Weights of a small transformer language model.
Size: width 160, 2 heads of 64.
Each number is 128 + 24 x the weight over the matrix's rms, rounded and kept within 0 to 255. Layers, rows and columns count from 0. Numbers have three digits each.

# up: layer 9 MLP up, 640x160, rms 0.223, rows 36-117, columns 0-79
# down: layer 9 MLP down (transposed), 640x160, rms 0.213, rows 36-116, columns 0-79
up36:122104130111112130127131084132119161119137116112129138128090152180143101094120130154149142205145092097114137111126117171108122107129137138118123157140091108153146144143088110140132104108168157154123158136146165174123114097129118109111103122
down36:123119139118124152115077098125102140119119101133127158100139132123133144138133144100130164134126167153093110126130109147120174159152134088177138061131121117114146107144173137108149150131105117128117107089146084138169121127156127103184141106
up37:135129140127130135120097135104086162191131109169152124085138147121136124103110086087148137158107104121120112139113132122126146141072157106121128128141133110126125120149144146082124125107139158132133165098142154088109185102138155148133143073
down37:111150117124116146111142104162162135153108096131106150097123079098161142149159157138123142120139084150145123165172140126137117142126117136111163172117121162125117151167145131156109109119134108168130141146124146161150106142139143103119147131
up38:126129125136107156133151124091161123142163077161112100135132129117170107100138070184117143146132105162115132140128140090104161143138155112087140124109118162149185135090204102135157104134093135103148162093139121140175131147165135163099097163
down38:169123129157150102124122147142105113134109109117102166138124115102117134116147159126157110148137139151112135106110121128137155145130163144136127104123134132165122167126137155144099121129139102134164168111106127086089097131099126089159100103
up39:137164122107104108106101169098140156138083090145152135143139140132138097134115123137133132120106145110168128158120157118095127147175105111139161151132107103142119133148153147170150104139077169110141085143088096114126131152137137143120136149
down39:105138142122137120134108129155112125121149138105119133155129139139120118112107124167118138099154104181148154161134106106120162176099148189129099102077105139140157121053161120124142094103131163088144124124109162119134094125149115119134124121
up40:127140145126132144135132132131130105134085155124112133106133134164096146106127110114132135138131147111182121139110123098166124162095147120099103151114144169147146109143147131151104158122093160117160132147119149110135112118148110151106111160
down40:145119108092139156105148102072138142145127172085175117106130118127130161092114138098121159104123183104147146110130142097151106156101167111152154126118111098143133160134131127126146137129131102154109103144124159156132155143119128106090142123
up41:119113101098107166145124138156113150092172101154108123114132094150172101133126108135109093144098128143121148137112111092154134083114115109132157110131114147110120153163139099117085117086128112100110125125164117182130142150146105164099086195
down41:104145121130101108142167094151123166170161097137130112127128148131115123088110121139172097116112090166104158133161137135127138110127089116122180108084119108095107132169080122106140137142119118149132107120102122107085136134117115103145154107
up42:125145164118107149128099115090107112108112139099149114092105162132127119147137161110143153173114129132117127153136096127114155147132128101128109153153116184132117172120154161074089089116164118124136177115131130138122149079180115139149101120
down42:086127127150118105094123148149105160120165135084134122138162074143162147125140106120125107110158105149124113122141137105139127117172125134128155091088133104157108076140128125138145129155161150120124159122134152108101138101130123125145151151
up43:172136143121141122111152101151128126101092110128137144102129147121126151103124194127152108115097139113116116126152165138086161127148159103139072141128116123155150075122125141130137133160141114138135114134145143143116103084157129143148163134
down43:132109122104168147171123087116143133121136111143123130076119158109115097107117137148125158136118119090080124111163138155113065082141130170153161086124134129152135141110122125141145110113100165117137110113111126115110142151133132132093135145
up44:150143127106128131117136077162085147095187136169094118093161093144149092161108118143109125141104096093146147140132114109128133092135113139109147123120137132103175101133148158127136120134190119138146159125137137150144143077125125129112135157
down44:103114093150133146140123127084091131193113132096145110151095160147147081119090114129168081142121103098133107125114109148121087176146137105128120149134122124144145106094121103155146166159117141165164094091137124090152115129142169113084126106
up45:109099157118152106137120112124118148138115136130110168085150146140160117126095125116126147134124170133157137104140135127151116115146107093149127118154118134129120132171152143106126088154125179118170082115129132128151154143142149105122129121
down45:129109177167116168081106132142126119105130122129162145058145103145125127120136153125061133116138121130167127163138155116108146132112139106150094135153143124156094152138141092112111132122114121116061129104070119174161119145159095131113128144
up46:154052077129116170113135106120137101147156089181123145126138099117121168095147177145160122138146128126085150125164168128118110140110121116148130124178113154174142124166130092140093129119139130107115130154170122112127130142069120104116170132
down46:124162107148181121107075133136132131169080149118122110125106152151115159099142114090125148118105127122168118128099117130164096161141154152095109139111102143094126154128148142141127142131105131108121087113134151061102120139116122141094158118
up47:129132141148137109132127152110163102132090097113160117155113129125134148103112111153119107106120151137148156102108145101097144137111179092145101142114148117122084133168122105158109140121133154103134164132177108096111072150102106171098133118
down47:139111140104115104110092095130139140143169117112118126126132135133136109099123125131125120125127123134122121136150133127108165111125089143115124137140135110144133119099147132130139110136128130140130080077092119159141127089135133152174144086
up48:166124110161104114112134131126115134149155091117098168136120166118143123112155138173158126129167140153169133137116116190125143139120140119119103110159090129167124154148189128148180071172141129102089129103147136133155130125124136135114077121
down48:151191107114138083117114125140102159105147143106144150132105131106110138131133126104134123125066143107135181112130175088125102125125142124074127092160136113108137153112121137103154128134131076107132119111091146125110130107079121087144111077
up49:115152139151090106132126143154121085101157144109128087099141093155130125149182148078102132148130145095108113149123117156126145095175152126119131177142129137079110102112130144112151120161133132130142102111098160168151158113114107109132135146
down49:119142137144136106122129139139138111136136145077131114150107129114197081137107161134107164148147128109163124128129135139095104123108078103156151110138114109127106123150137101150085131148078123111140134099145141136126112132090100101104132177
up50:122136105133114133137164120117146087121159130102125142104120120145123116150141127129155145147122113165154151083109128124150113130097127140135114119152136136130094116142113127096131135143142120140137123120124102140114138090123123098090097123
down50:098110095135146094139148139107153147124121118144098161130105149133123096152154116093135109141175150095164154135122127143149171133140154153134115117101165137128165091134138108112140120145134139119116127112133077105159119159147117119119156122
up51:156138120128173103136165144115123116118130126110097121158165133113103144173094137110129137088169126149127140082164147138103154149102100095142153139171127119112136115110173133106157107088142151130152066172089120122135113149131149144124134111
down51:133110124081103107074138176108154151112167105129113134097156113124154104149095143148120177138101150085162104149115107098105130111191127086203174137128132115109101158114144142128085089171122147159096174128101145089151119116151138088135123101
up52:094125110197146105136144137130129123162095087146086100122129193132109110101143121124111159088146145130076100149149102162141134148143142082102140180129130117148135120138123125115205129151126180115122091143152118184183098111084125101144109116
down52:127155105126158145134207153098112100134101169110137133115146132156165144088114105133135124153151145131093104122149108084125111118169147106146120115141097152146142128128112124158139156140099111139140102138121156149120117127132098136122125141
up53:098109084122168107131131132121083093128136195118161122089137115152102109173127168119104137119139105149145121105153146141137170138085121116102117111126128103134130173129128106109134057139143141103092133104134138128143105142174114146139160134
down53:138145147068130087128146123077109137212135125156121146138148125133101126151087178170125114146113119166070084117135157074123126118170116133119133123150134152135101110175079133088162155102104112109155171111173081108122103125120180110110165116
up54:117120150107141174135127105112133169127134144115091162133095104148149171123128130135146098130151110091094136134163104137156125120091108171151128195143128121165137167166162156156115118155120198187119125110119124167123123133111160166109142145
down54:103130143134134106136093142125096121137115130146162175117079155136161189153117097158170096127112138144133130150149108091126102154097110095106126174137104111136125138123103101118161071130144132101077091150139159142152111109100123098172183130
up55:161134140130074135142114125154145121130135110126167105110094118176145120142147125111082129145092099095117114169120187124125122092130136172127136140130140134120101121171119135111105127131168122135101183133128145117130119108146131106122076138
down55:119125113112126071141160145095130074119100150150132116114138132106128138119104175115160141098167143127096168152146130125118127129133156098119090143151097116168147161152160153138131126144105131116095141137125104089138128113145154110145110138
up56:186128121151095146129148110109092090102103129130135116117108111138158126108135115141101147137155109093150186112130137137122130122131156139101116145097163135156121148102135155129145126122115132138174171192145142107131148130144077103121095164
down56:119143108133115185161108133148092132102132106160144131144118133107130153075119141122144122174122145115119129123126111141141099116099132134149141131128102103122120096103103131137122128129154186136116126119112128154139123153116113120154132149
up57:123165111105117108087090125127125095123172110132114155205122150121089108110138150121121146158118152191180160154088131166136102093111080121101149147110133133148154126101120136109102139162116160133113110115133146200118156100140140112128156072
down57:061151127152129153141130144099120137155171114144067133153155133120121180108136123106089130140174142110133092109141142146100156103111113107187125056111155135139115120138116129138098146167113095144167142102048159155132089081153127118165132098
up58:101121111124166161136168087161144095142122104119092083151113124093127172126145151133156111126087135118158177102174146155145115154093160141082095151146090120093097123131144096107121104111165170134115106085147172134131097129144099128140151073
down58:084140114147116136136122117148102130126110116088132114144089126113125107164143107099138148155129133136102080132116115125134135115132136099115149135157128116111163132164122095131141153129109102147142088110132184130114127142059123122084137159
up59:122130128116124171150136126126123113113114132107129157129098104146130139118152118149141061178120162154157133094143134138145146127125157133147119101116114089124106090132142123125092081102147111166127108151122123156108105116148132122151084144
down59:115118135148123127106161118121145135152126120099113120168138145103168126102139146083134132102173120096133149130108122135149113103171106123148131129171151139094139125108119115098149123097100125134175145129120154080129180119156126139112151131
up60:145137133163131120113124122127108135126104122134095151116132154113117133114151136127146129137147119144106106151155122129118164115130127129143138158139143142140169153133165149096129116110146113089115128130155110106125135145078127114121127182
down60:133142178148138111167144097109123113126137143091113143112131162132097168122155114119104132120121119108116098098144134150086115134121139116089128111117113103096133146132146128141123134137143104108176111108148139166140125171129110145078102147
up61:119155136130085117104171089125113151131163154112131112118090110139129131099162132138169141109129137109127140107118125146139117150147129083159151088130094153105154128137126151159174119150142102131153151135126066166154153125142099098127119151
down61:112144119111137137122108128075109145139128143088142130146132139105104115134161114125130141132074152132151126144172166092146094102105148159133118117133067133143113165149110122146113105066122142119127102134105149115168098124108142113095131110
up62:144135159074112154145119149167091113120096133115122074127137094157149134138134151171139122171116134137127082115118112092151158149099105095155143134155119110131102168098078116119159104139157132132128136121124171144107076157168159125091101097
down62:194188141148156106159112138114132145169147128118111103112130134089149115122088155125102133111104165171086113121114150118141105150132132114127116108127125138151152166131152117069102124094091139096119158088146093125122122142101118158104088103
up63:130152109140132129172084120137099123152172131175138135152112126133124114137146128113139153138146100152148124155122126132081138134138112125118151161137099171122124167124140130122164125153108138064120132148180149149148107112089156124110069114
down63:136101152156149096143135093128148141131122133107115137131074114141116114090108144134130105141117158115146182134138130121127110141166151125096164109113115110124126119157121136104094103117088066134107133139129137101103145164115102165138145117
up64:121126141113138100136154100109125125128116132150136159143114158148116104164181152131122161178096139111099116104138151142122145153102113125103157111082161147160152136119109112101100084140166113120157187167109114108141144121135101127119148098
down64:103111137118127124182110136125105091142133104118148081109101081108122129117159117107141085111146076103087119148130099084097079099167154154094148137169098087146127101143088110121158121124087116132067141149121118109122106160169087180095132101
up65:129151129112110139143123148102157078153098159062136090131145118121124107144111114146140139114166065177142193104175148121122176102103113112058159162127097176150119118161134086117153140123195155141139116126097131131140169164168132164114148127
down65:155135143140171064173111141154094158133107137126146169159125155126097128125125153121164120129095128104101114113151169132122124125120115140130061131104119128113125154088095152105115151106110155113121117137105125123124124114108108138151126145
up66:091155102130099124136149155188136145103100136101120093148150124134139159114107158115112088141099097152144112108168166136115141118157126115114196136140161154163155137127142151112121141156150115104122135086158072154120077130142115139139162171
down66:126141149132119112164118074148147125152170128155139130121100123117109107151142135162141177173095098123107117162110106131111137136104131127155080110131108115113109101183152126141135121153149134147131123123144146132132116132156173112120096152
up67:130118158133139128160132082137132107084121127127163105174119171133148206102108120154107188135103088119104123103124136112121180099118158104108115065126126144128081078129134161097132110125193109141104196141173110166122112107105117103090089130
down67:145112098132103120140115126166103117135174124118130095173164142155143191121105142133113156114124097166097144127120139121121131133141113117112161104134168127165109116134096174114130114083126162117105175120148128136116115092090133091091073157
up68:158132125138119138124146177074119134160119170114128123138093090112151138109133121086123134134129094128091146105101110171145093130104147114090108147150134117169146123100155167125138139128120132137188130129111109158135135139156143151098131158
down68:103104157119118119153137120155119128136144101127175119130147100131148092120117141150157087098115160120126172103153102133123114096121088059162133163138135106141120109095115125184167126121082111080113100135133123091194120141114099118109132131
up69:186122127132095097156112118148111142124149125140133099132134146099109138105128132096147160110107146152139107122103102128147150123105120126090119140149154105149164154116132108139160131111136091091166159124154156105109171108167104134123061127
down69:116128126134116115099135120145119124107061127107140128130134151125162107114134104128126125098124092112112160107140145112123104117124126122109075121156105142135094132164142154142081111113131095144118157100105127114104146100107140129114109122
up70:155116138095072158150153114190131122143157122133124124127118107127091126159132119118118131156141127163131131144132129125114141131098089104120112116107147134139123054167117111111097115107132146108119112109092126147130160121131152139116157090
down70:116114138115148118130160108096118137118106117134163157099114144124112141108122104160082093118130142092149091080091115170132119093137134163161128125112113090129127174088151123150131175150133066116148178136168095108159154163148163141138125164
up71:088124120119111143159126126171094127139180161150062147087138145105093085103111111118182141186157151105086115128107062154151154101137137150134153130125089096126082138129124118118135108104147113116106186109144084142150130153148146105169096095
down71:140185087113087150128130187136150123111160134120129168126154066128109154112101142145071092121184141141148143100095163185124094109102145092134105111137134147168134116127124078109140146146116134107110122156093148067149120125147092099186131138
up72:109173124103164145128099144105092066158131163091136124109127132116114122172125142140133136087130094119124119138129121147113149125146129124146161123102134126130160153142111140137175115138097131158184145128126107166145130103135106175098140145
down72:110119109115099095156079157130129153110130133120065098141138157136145093121131178130106154103108171130142127115076108116113099157157129129138104105107139091168115160183098132122127121138158114168121133132144124130097126137130124135148090130
up73:098155079155133145156144113100102096165105129168096112168144174130109107114127157147171112134151145123124127096133164161108149123150098110146121117157159121090153158106159086118111139094163123077138120139108113150109134124127125156123142135
down73:161122150113168110135151115123111178124125146149125129122161117113118068138099111141150146108121124149133121127143132136141134075148098189138161174130155124109119143139152131139179111128089140096123148164147098097166157162127119085093160103
up74:120129126134084106166131135104124124152106145155166167104108109150104119127102110122125133138140147125128121136118160120145154107143161120124146152111120139155156141113143095116182159159132123115137169127096096150139114102121110147087127109
down74:129162130121092135097095142136139143112159128072103106132163137139121109154131145092124160143114124141121150131137155148129112147117108149150144129084104113153120129117150131090152112136100104116138134174107129080147166139154111141122112152
up75:103097129075129151232148172122125139147100116096091153145100127144144157147103150155157128107112109108118121143166149157113122107114155108123118146141138163114089144105131122124130153129119150095147083131169125120167132156142145124138150108
down75:151122104147135139080153141146097124103136127122140091096149112144134102136133150158177116121127136132127085126124080168155112158142116107115123129149153123150125144139131142135140135067159096110132148142092097133135167093143119104115106157
up76:140149142170129105139100145125116128135169121129130145090106153094116122115158131095125119131151194096162115086101149136113144116163171103152092146115123091106098138149155112134127143127194145125108183143110096116153132133150156148110076122
down76:132090147136143136124108121124163150196124124142131138087134122097121083128147120128120089134120127118167137137104124186156130106158149118118113175137100155083073105108115102097157121115059117135136128119150120110151161136184137096119097127
up77:166151147091179103117122124125114157128102118123118128164122152117147121151141126112133125111107139120121110107132127166122138190135097124126137152150137148096132114056109102081158088112123140130183140110121153137187158122155140118108101107
down77:171132146123141053118142125116177122164172118139108085155079142101086130131094120118092128130106146122147123120115123133100118113120136124109117148166119142088145155134150166106146145149119127172084186176122109137107136087137136109100123115
up78:100114108112126175131117131130135175142111135147122144135147145060131085123109107149107080118164096121132085141133124142146130135127116189138127115139107095126157155138093127153097118133179128087162161141128103139133135135113136127126107105
down78:128139131133166130122134136120152115098181166122152144107138154157110111114136106111131146134183155141122129148118131086127103135115133115187122094143087118129137116125119130124133131104140125130127141096115136116117096102139131177151133145
up79:121139128149152121172145122087152137122119108141148131133091121070150169117125115145128141148097152097084169118115104152120125170090139129136131143098110158179107110124136140190118118135107164106087155146124110111160127137125147137126126088
down79:110125097127115117108163137175098123056116126125117112105139144126157114134144144183108093102115146141152110138131150115116147092176145103128132163151105140117117139118138135101110118123112124122155150134121109164123133109139113135101125125
up80:107117107129090114169103089112139136159115111158115108169169143135121111165125101102135115113072167149132117153162103131162086143128073109099132094133089133136127107107104142108143136138145142171125114154135155141117150122107126109155090140
down80:115140151125166099126195135148191189167124124083128071128129135111145118097170125146157122134095087124161126071141125134117177110140111133109140146095129082141109101149108112119156115162134123135139133122144111150158081140128152123128130175
up81:145121126112088126122134134137114100146126131114119151163150113132106122148129121115112112175137133124155118134096100124138151116130153125150119140138096141170160122123085188147146169103108154126111088122110101144102109112114102144097125141
down81:137127132142123127124133138128152132108153148109121158140113162149164123131179118113138097098115142100146185126126122150178094093125091128108128168084159136125102117159123129126125135121140097147110101129142106173139163115132116157119126136
up82:173156160136070122133135147145134092139126141112121106121122111160128130090110154140131155092149125130096089123169118150122124133111142131133102149118070166120135103111125104066153130142117165136123079140154065129162171166133132104091171145
down82:174168162184162138153152168110103136137180117097082178170172156114143140109173101083104060164129172118114073081160128147146135148089171131113111119147145116123177105116114113140167107184165145103127136172128125129138122123160167140103136059
up83:087087139129112125147105110129138074103108110131076103124119145137132111099145146134132102109122105077165140130157151152121164112162138083122155117123118108131138115149139153144114130124119065180100149176165162070075159147100166095128146119
down83:088142137093156131155107128108134105098163122112109135093159109112138150144181133123077169089174168143140153140116106148146121131141122130115121136105123130110152135114165140151139111134130139132106121082153133104110165110136189204137172129
up84:156117134117119134080146138129109096127104140137140151163127105091159126160144137127133109122129165138134152175116100129143137128086136124130105194127119124109120138124129125130146113137139147090158138160145136124125116140130113144089112116
down84:126164170107113062169126134110118135129132087125150128102167137104184082147107158103122133165156139103120117137134138112115124152155140121125120120135094134116177147141124156101121113155108092119105160086130111107098151108081133121110158089
up85:163146116108123149127104162138166131173120105126099117126157143096128178112143155142143130134124110140152146140132124114124099073118104140142108112180114134154121111109085124145140082141068106134143103146087136109106115129153131120093154083
down85:117103173121115139129111130179104098159134163089082129156139126124116133123096134107107142150160098067141105157146136164142158105075111152111152097145120162157118164122123120103030178165142152111126126137087146162123133094081169122136106142
up86:119139124094154109129130135151126136115118118118133076147143133105128115140111140149115137143169092096108144123124109109121175171160105097159152131136140135136123075140152128154128158186150141166147158105122091128155124115094152152110160138
down86:118127124160156135102095142120113104149108146119106131149132119140134139129134124088106112149175101136108115127143100112117116122107093060130121137150142120115107112135153144094103163119139111154102116128124117131099129129136106166109123112
up87:130145141140083135099146075103136124103087108126135114164163117136114134122125152121112219153067140085182137105088111134128135127122136110129088096124142127131153122152123119152107090086094140161118125162112095145154171116120147117177136092
down87:125136080133135145144088145144119086141176101101095159102171167143148197123102136113107102143115180110156154121159116162153094141148124164162082132154137117102132086100091123121095102138143085137135085143095161099097174152089139117097126176
up88:133100152161142117102233113106175152126107122131119135117100152150158147091121139122146136128103096074130115120125145131155090179133125188137134147116125093091123133125101104119163107079112149126106089151130158111142137165149135157134166102
down88:110111103091130099162112149128156150102108108132138127116198122107135147156104128138128170129141116111161162120168169146130191084135099148135051132156135120147113142098174113133123081136172125159155136134109122153120101096113117117113126089
up89:089147108140138079136127109158149129124096154127136129134137163139119143118132103141128168097095146130084115099144136159137155153166140147171117115147145110114135139128159145140128124153065140048137124156130136097154137123124144155143168116
down89:167112148087086201122111129126139130114145089158153132125111128121138108116149154137117096174131142117162144114111139114107087128110122121087143152103135105144147130125114095138115092133178174174092115100137083140147127082110094110142087168
up90:109158153154136114098124158121120133119148097128098105127112148107139147169100144125133110107177092102113151133146143068168120144172114172146125132113086141102154134120110138069132107166143124103193115185109138157125065110119208126117154162
down90:127148110173084128098117139136070128165119139093143124146105178163105090104133142109147125155151132104123126102158100088145140156117119081134226159126144098103105175145077121076088144169172109155108099130104179151204137123087152104145132147
up91:151075145117112120144113174161116140133153100162119150155168146146156164113135119130123114137110131194131093124144178123148131081096122153116106145095107152143120102157124110127162136153173148152096099087101186138090112147088128146085100135
down91:142183143137177124158152113118118143116122144100152119139144120136097144127163119103132115154126124168123099085170144083156170133126130127108152187125137131088138135117162065096116107135166078171168145114152089182125177176163144164125141127
up92:092110131141134172126126111133099132074120141121082156129115122108116127124112169118110121145102134116148076156118166120141145101165127186150179109115120136140123097118116153122135148169072135145125136088119129117152076115147146151127146134
down92:105153127126139102128141130112162150097139125127174149137120106121107142162134124162133126138146074142138113093140166188093143121131126098122094178153113118117115099133145108116131113120122134151164127106156089148148122174106118170160129150
up93:154128095153109124155128105116155099144123060115089138153107122089149114175136113109114133137112073117147134126177139115159144115149104165109136130144136110127151166139141099148142090109166135109151127118129134101083113129150093136126127141
down93:146163107138142118095114138135140149148086154125164092117116142126134149100153122157151110154114152136071072167081169118141111141131138118109189149113159145097136109140071126096103132108106121153125125117111121161061103112139136107095141091
up94:107124163133128115150156163112110122110152131162161125147127131123129155125108122122144140143131158076158154122147126150130126144130138114114106112156117156148172119094145123111164123109149141115129108132119134095145149122094120128162113127
down94:090167119135137121123115164131119135108127139135138131152128122148136128091097153132108153133122126138110128126134107134130117131125107115159121100160138104131132160184131144148149165143117132132114080101132122145142141123151137118179127150
up95:092115120098169123136129129132150130136107125127153107129151108135116129140165143145131139154158169091140107147109072130133135151125121141151142150099157125113139122114122144147104155105110122119136128122143116091149201103117103123106127172
down95:117139147132134119129097126147119163133136129140101161107150165111106157134156151116094102136149148156133116110153102121147077093106144173087170162136109129132154124148130121145078066070130139099121098150082149118111151131120091137162150134
up96:088117117131144129133119119117139132135140109126141166113131129162128146102109118148114099130127116168127093120113102151117118110144134122097109130084111181117112104130140112154080112149103139116111184141143112149120160155072077131142121148
down96:131151078076152164106165123090133086156138116150132086096096126129090140111151139138079121107101146166154106115103153125166143133117113105157107144124143143146129127123131116132088098134114123146105145185126112117168102068103089094115113144
up97:185115151151117175130107140082156120137119122155168132108107142146129121096149111133081117140081112092151148121144161125109171153155112157148143153140137090114101117111113135119102128134179123101181131064118122150172080134135148086105073179
down97:111140140119171130150102150151131110103135153155113118144074146117082132111152143122175135126097106143084116101076090087159095124134151138130126146135100143147147100193125115094175168149095140102138087136099161125096173104095130144123187096
up98:185083136182065095170110160110091102134100163190143116150116127142101142127186084075127111126068090135091138148075132113120112190148182112160148131127146082151123119100139146133128186158129112146109076105151161159153058146121142129117120142
down98:138137110135124092091118131132148129125131187140079130129060184144091142140133090123139133134106121183079104126122155085084140159117151103141132139103119093144139088130128121115147183114090138117142116111115176107114119114078115093173136176
up99:158078138127151134092081098117137103148164136142131130120119116127122122118133115139119092127090130117130112122121116100143084132124134131131099128133124115127114121119107127126139119105160113141118151150142117155121120116138081144094102120
down99:136120111138129086145131157101144103166125126131101128111146093145139123120132149088133138145110121104118122156141147112108066097136140172127179115122163105137175141119131126141125087132136155072109128160130150135092157180100139145154112142
up100:127111173112106116117115171111128127117139094132120104141173138094158088110150112088118120122123130107162135127133112159167156055114076100105131128141128113117151113075129128148142106132137103130148104143073119131138122117128168120142155159
down100:140146153101148114191145143103133074133119100105170099133125059123155129130131125081158150114139137084151116170138171128144141107172098095141112134150154138118092133138148136112135101137152138126148128134183120108122083112114149129155129165
up101:048142108154114103094122118170159123124111110129102144177120092119074161118132112158116167076170126121083117088155100154087140146145127101133142106095109169132128128182095085121135130136129124129129130128135158159156153156150139138151079113
down101:156154156144140151092137122095106131149075111136139155149142122135116128143132121132135112173109129119146124159134109113101089142112128140072107156129152112106124122128140124101128146156109116097108113118177086117128105164122138186141171098
up102:087157138103124127135083141115153128136125144112147131099126134141071153146157146169100138131137125136122093116116148134127097118122131186156146135117152113144068088089171113161078135138131151150108105103118100145155098152149103112106153144
down102:135096116106136142130160188107111137128128113129144103147102097104153153145093130133139142124076108127135141131159166095149146149132120080129162127140152149111139111114104131142154110120101139091139130126102135122120123123144140145106100120
up103:125120125090132113151116158146130097124133108114149133110116107141089136119108140167096136142144125120107131132175101136169126159128114075116110098185153140134123165127159090145148131119137132119145111098156133146141124165096121114138127137
down103:139112165132112079108117132145124141116105122118122149143115158107122111149121107130133128145123128147145142151110114134169111138107145134160115096101152127109115122155087153126115115142167140099098146090130117162159123124121177098127138118
up104:098136107110157091129179132137147141140134132106141151102121133120135174128078171148158144123087152069082146085123053136142112129158123102114107116112120156096138124154122146131140135109110105156124130141133092131181151140101118126123120094
down104:126132142154161156129102131064106139145155077150115125149117102099156152115114143166098129152119161161090100172090165127150103145111135141154120119172118096139161145137106109193144104138115159129132140138153175113133155148164130155097114152
up105:166144118096115137128118093153175135149139165122141196120086157086121111107103125139127154114127148084109117164122101114092136121104164158125098113153095128084168114113135087134163138121117133101101159129135135100112151121147120132132137132
down105:128118137112082118136126131108150171118142114142125125151090121131103103107137135110090110127103094125175139136067182179150109111075141145103153136137099154149144082174086182110121158146091128141146166144102114138174135131129096132110144121
up106:109133139127142147107114135148161167153136126150126151126140106148093135108105119108138113139172102089149138101107133156132134148134109093079107173135139109114128102131145131106157133129100122146136153131102148119184100117161122147141128100
down106:154163139139127151092139121158096098148108085154130130118113111095106092142102139153111115120116109156090125144086107109132112128151157098092127150135140140147135118129155129117148144119140136160087158148156133123145103133090154139112130152
up107:070109133127128138144099169124112114107139132143148107129137140108104127091142150127164133124126129115122112134170110133112142166120138133140105107100128132133102167087179143143153139152169111109141121133118120107090162109140134160134135090
down107:116108160116117128133125145149150095124129131122109088111153115110100167104149103176115153072166105129149141114109134106112118128121130143130075178145125119114094136132150113115123126149106126160109088122058143103123115105126141150152182086
up108:118129115099117123113162103130088105116158116095120090117080105140136134126114116116134157111073101127129125128111102181148119132095121110145133120157114176146081115189148085112094105143172139145104147145124187141110101129125130138091178101
down108:158108125112152118089107093107157101126156142120176146119118142144154157121137140150157146107185121143142120096107121115122175114116126126109123095164130112202146168160124126123156166081140115139080134112143115155172126150139099096175164150
up109:091105113106100133165158161140145122149153117146138110130131150113118135128118134109122152163127068098113157102133128125112095145121144113059090100089109127139121076095158118130138058119140143100097131124146137100166140144146169127095137095
down109:119164104168112128105131145155089110124119147122140122132122203174137099153143102168149122119135134130083131126122133150144117114164119128122132136134152104086147134162089165138114127116128137142136161120160102166130137131095135138136132157
up110:103164147111107096170134136131104147106126123132124101128141147127123163151136120147115102098140147118135158109128144129110119131149087145175150128100147127145123125121138117105136129091095146159142145135131134141145071117136092122148146122
down110:108122115129183098141109154121125179144115112145160127155134110122088119093118159131134150097109126115124137147120121084134181141187143114154136137115112110094133106122146128122112104128122139160132109132096130121108149119125157114150125144
up111:129100112125093140153131104125111121121143094110164136151165128139136161156122107115112120142163165140105120108135107119171087142095127120133099173129112132133135150114161129133102117139115119118121082176136132136148109142129163139113073142
down111:149133141116127110089124109105151144145092122104128119127117129126118078160124113103120119114134106107150133141123139143139125119125127125074088076090099126130035106108171139185142106106119146131129138117152093097158135131094136166160145138
up112:143153126099118098136128151133185137135139124108142140137096114131165161149157107119114127106104129094113125110130128096153121148126112097078110149111151134127122160161168106113137120142109164164131095129149122147147124102134123118142121112
down112:143127100139147132137142125144104095135131152148174147167124153100131119141143149129154152166136104131119154107098135137128137104139123160144119103128108151103112128120132146134088155110151120119084166117128128133175175128139113120109127132
up113:170147126149112130096162155112142073118115147147111114131125110102144146122132122107112149132089159116124139110198111147126119064111162136128112097104135161121096149107096129162145082128124154162160121159136106116121147095143114184152105155
down113:126135111155097127148163139136134147116098145143072151163171117144104127127110085131161147091145144145119146139118162073123112139139143155040140140169073097132128135134092160116135086098090085081099146209122126083158148102173101125094140133
up114:135167139115122186107118139107140090127167129111125135108177121116106150141088091130105133087100173124147100147109097143112139103112125093124101159127136080111106171146157133154135162126124127107137136136138100092133135177107128109121114133
down114:183161105137109119114138103145146148111099146159156146143102177117090146110133116122142182110124125115151163129115160134135070106154142133145101166109131081125144141131152146107090148160147124155117110095134117088098149151155130108136120166
up115:149153139129129108139131157145136157135095111103132105147132118116141141094145104118152116127110120118122141146081177141104107164141163125149115095149133134150140131132161137135100112110132132134142135163124147118119128142146143122113154131
down115:112097110112110143162177088122143129142099130133145125114112130126074174141087139112126133113131160137146136112150190129126159104172136126129140116131132111119109159131129151170129113120107101113155126133106124128115137174139116118158145093
up116:145125113108071172134175112132152120129123111173102120125117143141158132142056107085127141131109132134117141119127107072125125071135148101086136182137109135148122113114157128098143100154112135128145102066160133143115140114123127096133167125
down116:130106120130132115101125114089095115135120113137113170129110143062080144118120135154164096113138127158168130157103108171029111136162149136101133083120112159121144068129126086119122151141156133132143120142146132127172128092132128103118134092
up117:152072126093154143149122078164123093159105114113114103134141141115117129104087129102150129164133149129122132156137146128098099174133129102092134108123134160143092076132121139100122140129187192071115141140140174115108127086135135124116155075